Weights of a small GPT-style language model, trained from scratch on English Wikipedia.
Size: 12 layers, MLP 1536 tanh GELU, 31M parameters.
Architecture: LayerNorm before each block, biases on query, key and value, tied embeddings.
Training: a variant of Adam for these matrices, 447M tokens, 3411 steps.
Each number is 500 + 40 x the weight over its row's rms, rounded and kept within 0 to 999. Layers, rows and columns count from 0. Numbers have three digits each. The size before them is the row's rms in percent of the matrix's.

# layer 4 MLP up, 1536x384, rms 0.0537, rows 85-106, columns 320-383
100:606499531551481523500501484532497462580447447481474542582502480455548499499557486555519486451515525494500482517492397587508470554524489459522565514507605452433438550489487523463433493585491498
116:465484482482434459483501518474533469451530502436507490566503487402568576531534531555529466505486549516543483469499423477546491452453476473435508420496526553489537490573485457468485511449462487
093:542445552465545481536469514544506493485497510471507477385418524532483521414508455488506574516506519524566582490511475539423513538466536446505449496484492553509501462528483423476449506475489498
101:563473502465490580493499564491483551561509478462533512481532412476480525514510427511537598583499480551542513457521539543524512548468495478485486523505491507437504418529483420504516542523448432
108:550522585515509477506488534489530506449476554477491510511517473466494438479515424517568507461458549445533509494514566543512483513525503472467504526473552520421494477547491478500550477546482439
094:479528464480531491528459495471477475507473445473542445575518514474512547530471576488510529482589504476450505467486422499478483472472512493474522569489535457496413465471499555513581544425520563
112:519515527531448437514485485519494538613444569507457482508444500501500506533454496541521508596603546569465536542438480461481485462479526477492505524598463488460505546501471536482508465438406468
125:498492449502495459468491516478498514512527477504558564508508476482528545489476437464473484582555510520539567519496412479483467482503508579542504531556446487418461512593494448449558437446449534
082:514550521577524475480501513513419518510523451520506568518518477484503457510438589539555568510488552458548556475511423453502513491541459484446460494453504568586509479469510506506552459545467504
105:521477496416443513556458539484495502488495530500486490473549452539528461450494444466515540521520449462519546428541456527433542476494465481551493498506526479522497472509480457504572483459497391
125:523492536489468426470510494470510505512473516465586491477595522419574419556444390528501493452522477550499552537490478427565480530515510556497464484529480545533518462487466512533560522511479492
102:467433539439491435522453530498387508560545463457531496492491466456456545538412429477527474473504539472554531493445452544503552520563507556507436502512520509539519412511471431486465488458511435
091:469469517491599501484486534503482528512534443471501491405464516508458564466559516521550510582515643457480527405505494451564484546550525483423498467493452463513475406474499555451484532587498506
104:492508402454461567570584496491494506507479430491485513507478547517523491513492512491551602498470467483535451494529469564482559493483467477480500550502523516469523529480503511469431463566517489
077:524464465554546464556480582517477459510386550451529486430581555451434448482537508474478530463480573507470502557528473535452534526534466507520446520611474494483510451497447549460479432476447527
082:571479511474534484462542511507558501502516508530526573552485505472561428523471440467467521560522508544513508525501450522495445476521467483473494491562511583456498474455447526541521557501431476
098:566437432480463497454508454487416508466567465507544477504487505499487610506473482537583556469419509451501572499512478492484581542472513529466533521541551510535525530520515573497501543475502518
078:504543469491481518528500497523525504476510410465501571510470527520562518504421567559517556543528441469516534434454469521442503539587511431523512439526449508511482499522504410500550492436562424
102:514523463504509514554511543557472481478521508522528522472544524531496436469503485516565525460560544451475468451530455469532431508504511464438490510582523472504506480543506521403555418518436518
089:497488517442510483422465606505452492594508536468536540570509439520505468566474490467558517530469491466512570535500485504547550497524491471438481483532424510519532384526567506533394517550540445
083:463521501453528481438546509492489453517549514445508455457533513494480560542503483479532509514498561543498559477473585479559495554545487541500473419521473573482528503546526507545535520498510497
102:484458489473603488552517595549476482456524488457475503375545532480478495407505474485492531526463509452531533421455496515518576513515473520469416484522493513504526452505514485497457547478558428
# layer 4 MLP down (transposed), 1536x384, rms 0.034, rows 85-105, columns 320-383
107:412350526543524462460545489425455489437536459536476506510532493471447499544494458486455498493478494489519517526530559498537452482545525534503531501521496509518529449504505435512561444482504541
116:474491573473476556502539620593551511478479479536473423484557574561458477496529516497565591502516425420474475499544462544493542469487517528408560487526498472455442532499496548494440492553528479
098:469511512576487477467460559529484511459521548498530522450446517460462432543556482437493519493503519449612534509503468478526513457498526542522480557491476534528463464466546458454473484508467460
081:540573461444472466541536467491531520498478512541549450599488443537503535516511519445472480558479407429490507477521606542510469506497426509515470476541584494526496506469494489543448530587459482
106:479539473557553507414509483567519521518462459464496450468556462572533545545474522476470482478518433457445410468511409485458524487514526469534436536467508449515554561377521502509503486507491491
099:454511543541446493515499466458438491449448416499501488509483491417541521469549543491423586483501515518463437492447508476429507556489509506575498522454497530483518544497425561494476533450510463
123:440479465506502516548471531501487462492515495523520491510545523455497531536565530490530463462509497579491461480487484514475583507526481514467487577429486520481546509504447457492505509571506533
144:499479513523544559491517523479466529510518498403486495543467461477516444548538549478461499484546499495490513499433462464485525459501463494490477534570483478571562544517491487490456404548499491
071:469485516510402531506534537526473490499533449500440490577448495560503500453445543513569473517534520549508508532458461495524487534466566459436509505487555479545507519471473524487417526534496465
093:505468538479547426475496479516523499493520468540512443499523406513511533500570507456441496530522411558478498446518440461519511559630509481483504512486452534544563496505459548447481533498518509
121:509475493474565527450545503503501538563457463490440479496449527551485517397514542507473495491496568503512522484513446527530487534487514535418527514518541538468463505511578442524510474533584485
098:473497564476493552574449511476515484485478577516487524401464538492444481453467481542483412429545502479533539522556481546517504462485491486506526559510504519590498482490445478540507559408507451
091:444464550482499440424500550436480480503521442524496466529507494507537447499481454500514497512503498493507431475496515541522424462506460475460492498534518518545547400495495470460477493573548475
114:500474527505492525418487412530530545493502558496445453499487426510511437472473540479517479567497510564523527499521492494507496536482487437450606509512532497522460478453499471472489483444449448
079:448543526500501529436488445522524466486541534566474573508509479498476459469516448571521486488538493499452452596459544528467454516443516536503545469507547500496543502474513492466453534484529544
097:481524496605524482499450614547494505528514512502540489530582501470546470465494552559541520489499513485484517411490551537492472479550486517528527554469482455479496480436478402524442524479518533
098:482518517519569495534500518526477525451524456511469566489501519490496522516547504497457509410497517622482502450469516423425481503493528460469564568481538466486540539425553573536556478498474499
070:478504446527544518494507510518595451490535496496491428513506494454462474520549485476545504573498479520528533519513561494499413537474537514442492456524490492514465488457542537502425548451469474
116:478478525527522523530477500491364503428460532510425434516512410531539530515445512508511445552569480544505534469505502450523536531507524498543522549530454565465407498485463527474490549484515420
090:531503462461476491535506439479499477523487464482505561500567570449533513451494497485422491522494497433528480459495524480503530518489477450587534448529537586487448573572438560512537472519482529
108:467510535484471475500481468476568496522481481540523484507549458498516491560407475475494461542519444485541499496532549473579487527533466529464508449521514510538396498411474469544466592578559487